Each number is 500 + 40 x the weight over its row's rms, rounded and kept within 0 to 999. Layers, rows and columns count from 0. Numbers have three digits each. The size before them is the row's rms in percent of the matrix's.

# k: layer 3 attention key, 256x224, rms 0.0442, rows 104-127, columns 112-223
# q: layer 3 attention query, 256x224, rms 0.0444, rows 105-127, columns 112-223
# v: layer 3 attention value, 256x224, rms 0.0444, rows 64-68, columns 112-223
# o: layer 3 attention output (transposed), 256x224, rms 0.0551, rows 64-67, columns 112-223
k104 149:513538488445501480384466491517506543513567501420484560515558474571545537516496423485443493430481437580500479453454516509540535492513481495456516424431474595505479519502510490479509469431493517449512491552508481457505520498504470500510534462523430422471580486495450449558456514475548479499432494472492483462444484476450508511553444509554
q105 146:534466503480465490521492457429494495466500489507516394577488472511517556513443549511534442587511510435480535536546460544513497460422413448519479453403508380555499511560465505492510466506508484568532478504477468537451558478576479541513441500489487532502511414518468502523430471417526508506538428506516499545542485511559494476548460541557
k105 149:580507510474506515591463523493539561481610533540483489441500497518528484522519550500535545502468550553482507516461533472465537446419412471454473527477470482576532510514463530547483487481471511444575497555489470490534552468470469540493482511548495514490530499513494550464467445499488551517548417436555501454511511470585488546501541498492
q106 149:471538464503442484511534452534451548423467491535536534511537535496578544537395454472522500468492488509505506498441536462527524543521552488469461515561495437468550480504566510485499492522536469518513521467544454420463490555450508524445545494488527545569450582510482490532486585550400449457502507540562472453503543515536494477504499412477
k106 151:539518478530462506464552578581490488496497598550542538547510473473459519471499524419495508535556534482514463499539546500425533534506487482472506485556500486428540458498464551499475484507479560511481488511488525491536573496446537461456481461504525513496519494490585516508530572487470491489501484521523569527523568527500513486520465522458
q107 146:476473498524389601521501447507484550437533565483522531437462518560537467493495422448525474466509511509538523493523466525520553552512437490431455488469506487526544548499473448456481501521511581501512463545522522442519463502484533508447548513471491501523545465497480536473464463517452450492458553501508439609519444426409521446413501476536
k107 154:568455486588516511503519504559531542479568582432562582516532422526508536584507491454546471482526486468540604493507497532503474489505503527461488578513546476477517430539466443559514483432514582568480541460500481461439537589509548471542497570563455520452500525425501494512521474506471572531482553483509477510553497532469488485478569519519
q108 153:487449459532467533537519466585468517560497489542495489551533516612541536504461418551585507499459506500687540490494539473546549506475537469528548504478534539495502514489513442500497527503528497456489527509498486517443548567528542497589447489501501580561475484494433470511566524473504532494493487472471487533573476556531523581472530495508
k108 148:522528437527573493468498448483555491563519507474454538525555525512552513496501490531576467496494484484492489504498520541546524498533517539524511481494496501545452470568511546469450466454513559545517422466512627422538462578477606527557511464485510526501501489572504528491499524506521472556530471536499464543523491522589373505495533515445
q109 149:505493505562564506499535503608436492522490541507496460536517516390478447590521409549463543538533448513501497442440642459497537489550415490459528455479496546571497534505438517481508527497461524505534459433454584488450541513480475512473500495502533521477566492494416533476488510530479477511477540575543436574497485502466525425580483470465
k109 148:532434564511503510480492434443483489545523523483516531431505503408481493517441519553484508424541503432509493493462547505526491518555490483439527538560534560495491510489561464430486507456499408518471447455444529514509522394536529519481479452554421525480600463493513546487509545483504554430540490508484516560505439506574467414456513542496
q110 149:520513421569494566506516548476499492463434510480548506531431483459472532507448512531469490496520448513485485535495498492505520490556383482479408490556503432513428546541500479445456448493547558539493564482473543503580467520525507502478457575461504503544513572561533522443500495473532488419546540471458533562500550438534524491467546525500
k110 154:458440467535480519525490539463523400476594552477488481537459512500498548473560588520496467472495492516487577491422483423487435452611466474438464532519462534465457456477490528473460460471466501468456515444462423486476498529513518483454464496524530519510407553504512494548467453516503530478473486513524458468520536452524502482468534537600
q111 151:506468509530490512472499428505526553442486450497559453525525592445502508505468570532474538499463568443471590543448514476519549507464492464585523516462510560425494490539483536432481479542525455493517500501529517449568593493467591485441438526473463481524526499518492453459550474480504569510512478539482534475508549484475543532477475516480
k111 153:550508445536455448531511464600544502467525445458542430441489562521522424503459468511496466461525464511482447516501510501521570514611500511483435587464446524466580449570480495499529487463467525525509484450610505523531535526533511452522485539460506519494520508518505493500528475466520492511422466478458481469503568504436521484506481514443
q112 146:423544425477460452464462494543477490502448391477505495473470442439467526526511499520515532484476456568482462454513535458481588536597470466473551574582518503504487555486401480474511484538574451543541540482479582517457506507476524501550437465552472420446446536573512516530538457461484500581490446449533576509531496506482488500432508544466
k112 149:449489508512473549431524493548532507487546485508556460471502563520445507511435520520579546535503472491475462477545472558503463517549497539547520515444474566495573545540539472516538519498581501520570524488470570494499521472460517468486453557532464479490500485523529562494533509480502494504538492565527506507556546528474460524459451549588
q113 151:510479494478539508431523422487553510560472514496569508493538444503472465472443540453512526493512428476524465501503474434492507531517503456509480604559506440503569503566588444470507517569461524502515545510522470491500547562507475505463471425523468485531468462506521499471459446421464459421482556597453477480590499484436488499537524550533
k113 151:451506481575489527454533476501522489454542556500456514533498453529495485505471578491488548545444432448450449543440425474487536550521520544501504505566452539492515473524495449550513504510441502464498492516546536493534473447507431476522520529485470444470516453503444501475477471458497513512536563585508519472510559440495503505497502461441
q114 146:509477524525487547449497508541469517509559432537501441483467496541525508550576457491475493482480514474510471543550510501475528530563447544490545478537558500483486405491561520434537415493507485549422434507530549487601518542514536458543526514548535447503482585501469471541467468445485514467490445550452510477469494539489477446459515450531
k114 147:531442519522575557535527442490546472503421480556483499408489473494505534540534498481508452510518526529556455579491527502540503557497478508474548471414614521480477483523450519439527436533494501471535527485496461475495556450507484537477458440461536530453483511525558509527465472531446478486504461544511478462502518572536477462521556504529
q115 144:496583502480515486531513462453489484525494511499504471495526476491577503549474521484497444510507570492486400511561494570485522460502474579518426509495421508432530602485539439469555480514462504473508478506463456465477539490474576439585539499538583474478523473494445566594539486486461496494453494513500522594484540486451563549451557565517
k115 149:499503506550514518522406474526515473450408574525524513509474550524498519580446390526548483534516478545460517429536557532542466498505449499590527576518509544480572540537527491483473479532504493460460447505527467478522430508473559560539521464508421534513576492490471547564556561484521558552561476453534447502471586486474483509497573501515
q116 154:522420491515542462503462524528508518510517474549488508544510526463474569476519505474513415575464533451409467506518542512370554494399453533493511450452606522477506519540598553458519509498477512576456506483461451477435474567508498481474532503470519496513541508531551493422440439455519513509509419511503499479476505433471504462586536476481
k116 155:482487488449500531581495459520592572475481521461467533516462455502537502513533475471543487470459496531460518527494492490533532527444430490455473496539544465508444483499497561471401544502554469480447629491514510450499490491530401463476448472440581509512584462539448523480485529425468507528485486548490489567435517390485505453510509427532
q117 154:509585520505559547475493387524493568443533591454543520481512524405456495504519472497452468511473478465515505524489549479484485430445514460466575501551459525472494449474508531524496503511454565505552512555546500520522494550553597517520466505520523517429514583524535477570492583548561494501539492476452564494461547546461506552508494470459
k117 158:518506488486472501489518488530461489502427522496501570524516443526540498550501591516434557483478487468576527453490579518540526523544547487527432491570566573554489494542515511518509418464575487471581532570514438570493452534547394516532530431534473491475527511521506499556489532504521534487554469457424448548467512523473476493542447526457
q118 146:483507531430435496491484512540549459525492474474505486503464496530536550491491524513562452522536514514480524535486489480451566489541506457517502517485456490521476488475447478573483501491426422568501536466474518498548499528510565445591511483415442426470460515469550485569436467562459433539497509468484465464514516504482517503493516526531
k118 143:472440562433526495358474542481488525513467421458500523509397515510500494466476517468574464516483542525447503490558530497535487518504505528563487508468534461521420539553519555541519494443504487533476506509515502538478556533464445451535487507523382546496477527476458497473428449531603459490534544461485467474494476497483583450502455537589
q119 137:573484481543439563517494529431529464569517451457482520602483472481498587537468571514491435466476487506509503478528519502477574523503546499512497539504510530464514574454489511501483457519453509506520493445526563547451447467577513507514464536531553408405517485513515513561500545495516456446505417514515494521490503464493502503540534441518
k119 144:521464522492517573533549495565458499494491522475493446488467551522525506533509482531533478457530558511521552512519451529510520514479563499515585516465465562494525630500529493488494469523539524544545536602543473484514545565454543517523501532515573497530512469447497561547514508482494523483504521488591475404467452467551487496583471503538
q120 148:599474537478562524481563439565541515391487428451501520513487503496464543506488488435465440435497456434441552481552507471446583472626493512517509442435507519517460497504460424568444489489491497461551496483542413460429552490490543487500506482440508529453560485495463500572513444542492549500522506456465573469531490528582414467474466463437
k120 149:455514494484449536536530531477483527486473499431498511445460513434504432473521490507529518480514543477517514447482470453429548436548522486504530503455500460491573489484529456529518479465613480527520519525560568471518497524527497495545541459483522519545575412510466548548482479553554564461579486507512416493447519562548467472484556513481
q121 144:535504582504469545432496486480470505504505474520545452527472496485488491468464506521496465516441503558528431466571514536557436592502580600484545576485455502574552519542406529421491481520521484578500568523471486484505452546498446476508487511506501461450481471533555510530448505554561572526497511497513447556467417500482470522462500580471
k121 147:524552569423472570498501486490472534404492447486486427529478528476470534514480481499518529522469411509460431548487531506460454537478530494532501492519485569459477452514491453495483439483566488510494549507438442463516498512507470481496470527491500385493547505455550494485513492512449515472452410516511431424532535506505482519514565500471
q122 147:474516468493513556421500493531543506462505502545508520525467539542486495533462549513539459486514528436590479529562489505544511517471528554425518506514480511514542465587538549552540525538448494472496478456455459588553582514483464541470512490537484434519499600571529525511500489518611511526557494457488462473482424501532480482436500424446
k122 148:425543529453545509459425427490527538500535458523491470564469492500466483499593448531447462551451492455549472521418444453501456448458487551495442478468516511457543474533520463531457533515504464490413520436453449505466565475534580512412557519467476468426528527531571488536459530488544511475542470472455481490462490482548531525456434466502
q123 140:480474527481432505546470466491456500497531524470497554461568527522497447500500555493438471502534530542492581555583537523504606474451547547582480517526538477454536539493453490455534549499524577478459518514473533559582467511538533471487558514500511498469477513541532510520491509438523536521478501465539602483525476547496499476568496605491
k123 151:466502539434467551467520459532486465466509496522457499453493460529453480529500494448492474501461499485497532508538515407498581471472509484533422472577460469494521500456552481488491554476438537527508468547475473395446546531488517431512519464518495479465452467395408479461493615497474534446497514536500479519433501553511552534522491462497
q124 137:418455609422525510467438501484485511486494543492488466503540561458554503480533519465456511495451485510520493429502508494548452509513546454505483498474449424478512519545422512424502486447407477472531488555466528533585456496523429445446405535497488548586514516521460445443525453541470495502587461476458484482520484480498525484502463467474
k124 144:443484497484527476520524530487535459497499518514522457516531530466493500571538509543504463473535528444555465533482478642599517551518468492489476516478444502534513494502481557517540515507487514535593520541493545486531485469546569488433558530528534522493527516569500522453593630497506553495545532482486559474565526441508562443507552505567
q125 147:531449544545464530451495516430508499478516531426419501491567477578508492488337445505501492531454508488491541509430517436442536560527420559470542523508449456566530465484448532461499618466473501538550514462500447539520501472473493540530445496509462441503517467429553471470500493531543475493452563523486558478430440519571538516518484536508
k125 145:487520523464508596516557527578540503571545512512502496508595495512580497524458430516496417525441450537437444546586501436452514520460518513508506500510511458549481414470528490535511507479492519492531491523471558585532496405482497507465556484451529510469531462519462481547498522537454517545458547478507516547530442557554527497545460544530
q126 141:432508533434461497498584433513506394443488540449521540502496503562454505519497509492457450500484556487569447529496540576595529417475520472458415501558440520454453499494571480440458475490470520474435489494530536493561514438486518443481463392502508472492473432473534478525464459507531504545500530492490519482589478548464447529482529503519
k126 147:475435474532569547399451441448516456556458463479484535526454481563530528454480489506476464504517458506521537446506592434490506510543490563468462529521463498458609548480459440587543436515519446526520536611499546489498542481510486458466518507540567513511518492489505504538540567553525496502476472438571491492518549497509513521530519549504
q127 154:547399454509535504483514486507550510561514500500474492549460578535534537474464558505489547584528485465467500516513518498511523525472487567458463511432455515454530496526509479483509484482490443494468506511448570558523445508410493459523490513496459477418504532458554519516502538425499417534580510528484485492505465498449507560389485473487
k127 155:491529458574435413531536530512425517486514490553464473484516502503543476493480510541501520515447488453555563503482561504513415439476421553511487544489524516500558615477526515551399485511473525437471452446444520501514484420458509501448501501460445466464561477504458460510409498521460482463460528496434552529585518495385500501465502469485
v64 114:548489500538454530487485577478571448452482561466594521495440496430420516465544471499490519482444445449461472434547523570487525436493545553519484495596540455518514564520612518527517488523443499484473537473550538466463501514512515540515475468521434536436510504420484480524506489507469477556436519560458530494456515461517513474498439493579
o64 119:431484481507510530546517412531498519494476524501412480477468542546591491523501472562470525514462580597568424480504471501478471548540471489524495562459510508467550378467474499470495449496488529528512451523501451438539495589514498498537533515481559528508539509503527527593524487517527507527541514496526510509489450567452485471513543545539
v65 112:511454425522491501477535468510469517487497555563489519470483491531483560496537559501442532547545509526496450578527527475564568477505567480431530534411518543553510531421520507510438486550396490500438517476505492514452515449504457492527568498537526551558541572454496524509519493505499455529488459533463443510513474482477518513490454497563
o65 115:495506506558473502517505542482552541484496504489470473491525487479542501492519476493524502505509443407549491499477482523472460481481521478484513419527497478522513580453503476509543518471466476498445517578553548496509506527481517572466502534495493496476490484451472508511460473491471422466514474424494499489473486553527520474533472484488
v66 116:516496515504455510493571553527502511562496507555553490515491459469525543464496492514514478510550505554520511518441471494462496569436498523491521575514452505468505423465491510485521450471534531484493597516440536471492464495628531555503546512467426581554492475497445468559563494413513490442504463519527556496521479507461538454489457488475
o66 119:539440458407480547496446560468562475444515477527461506570477472461471483505414440465491522485577523503546555511534496490567508451494468444519488441457471528608553494567561489482536576506494517427571515480547478525537494499448471440508495458500566492479489573532477548547463514538562473496525478443463459411519529542562529473472557582532
v67 113:474455461502483522571469486459515505496538485489519530472508416509485499434459604498480450543571484537520498550551461489520494518463494437483442428454480486547588487526483492477558483509480501523452526572475456494508518464451490529503528501569494472504526534538490558544556550479505500475588542545525448476524503525508500500438487535506
o67 124:483506574579501442519553532456561519573482465533549591474475566497486508463462408507411542486480499480540506491507519505515442457474460488503493463427449506454447590538417443433500480447536455481445504467477532495480580489535546441523446464465458438407416598472504476508482535501481512460484520542528467474446574501509526566467501446430
v68 113:543479458536498500456530531558514538446539557548496474507492544470500529518506460514518557500527485517449439517505506485528492500496540476457495509515479496476488512461466398499532518565551472481519481494489544473548482530456564481521485526406530591443452490508470500574507514499548458446465505476565465491558482524472465479573518410550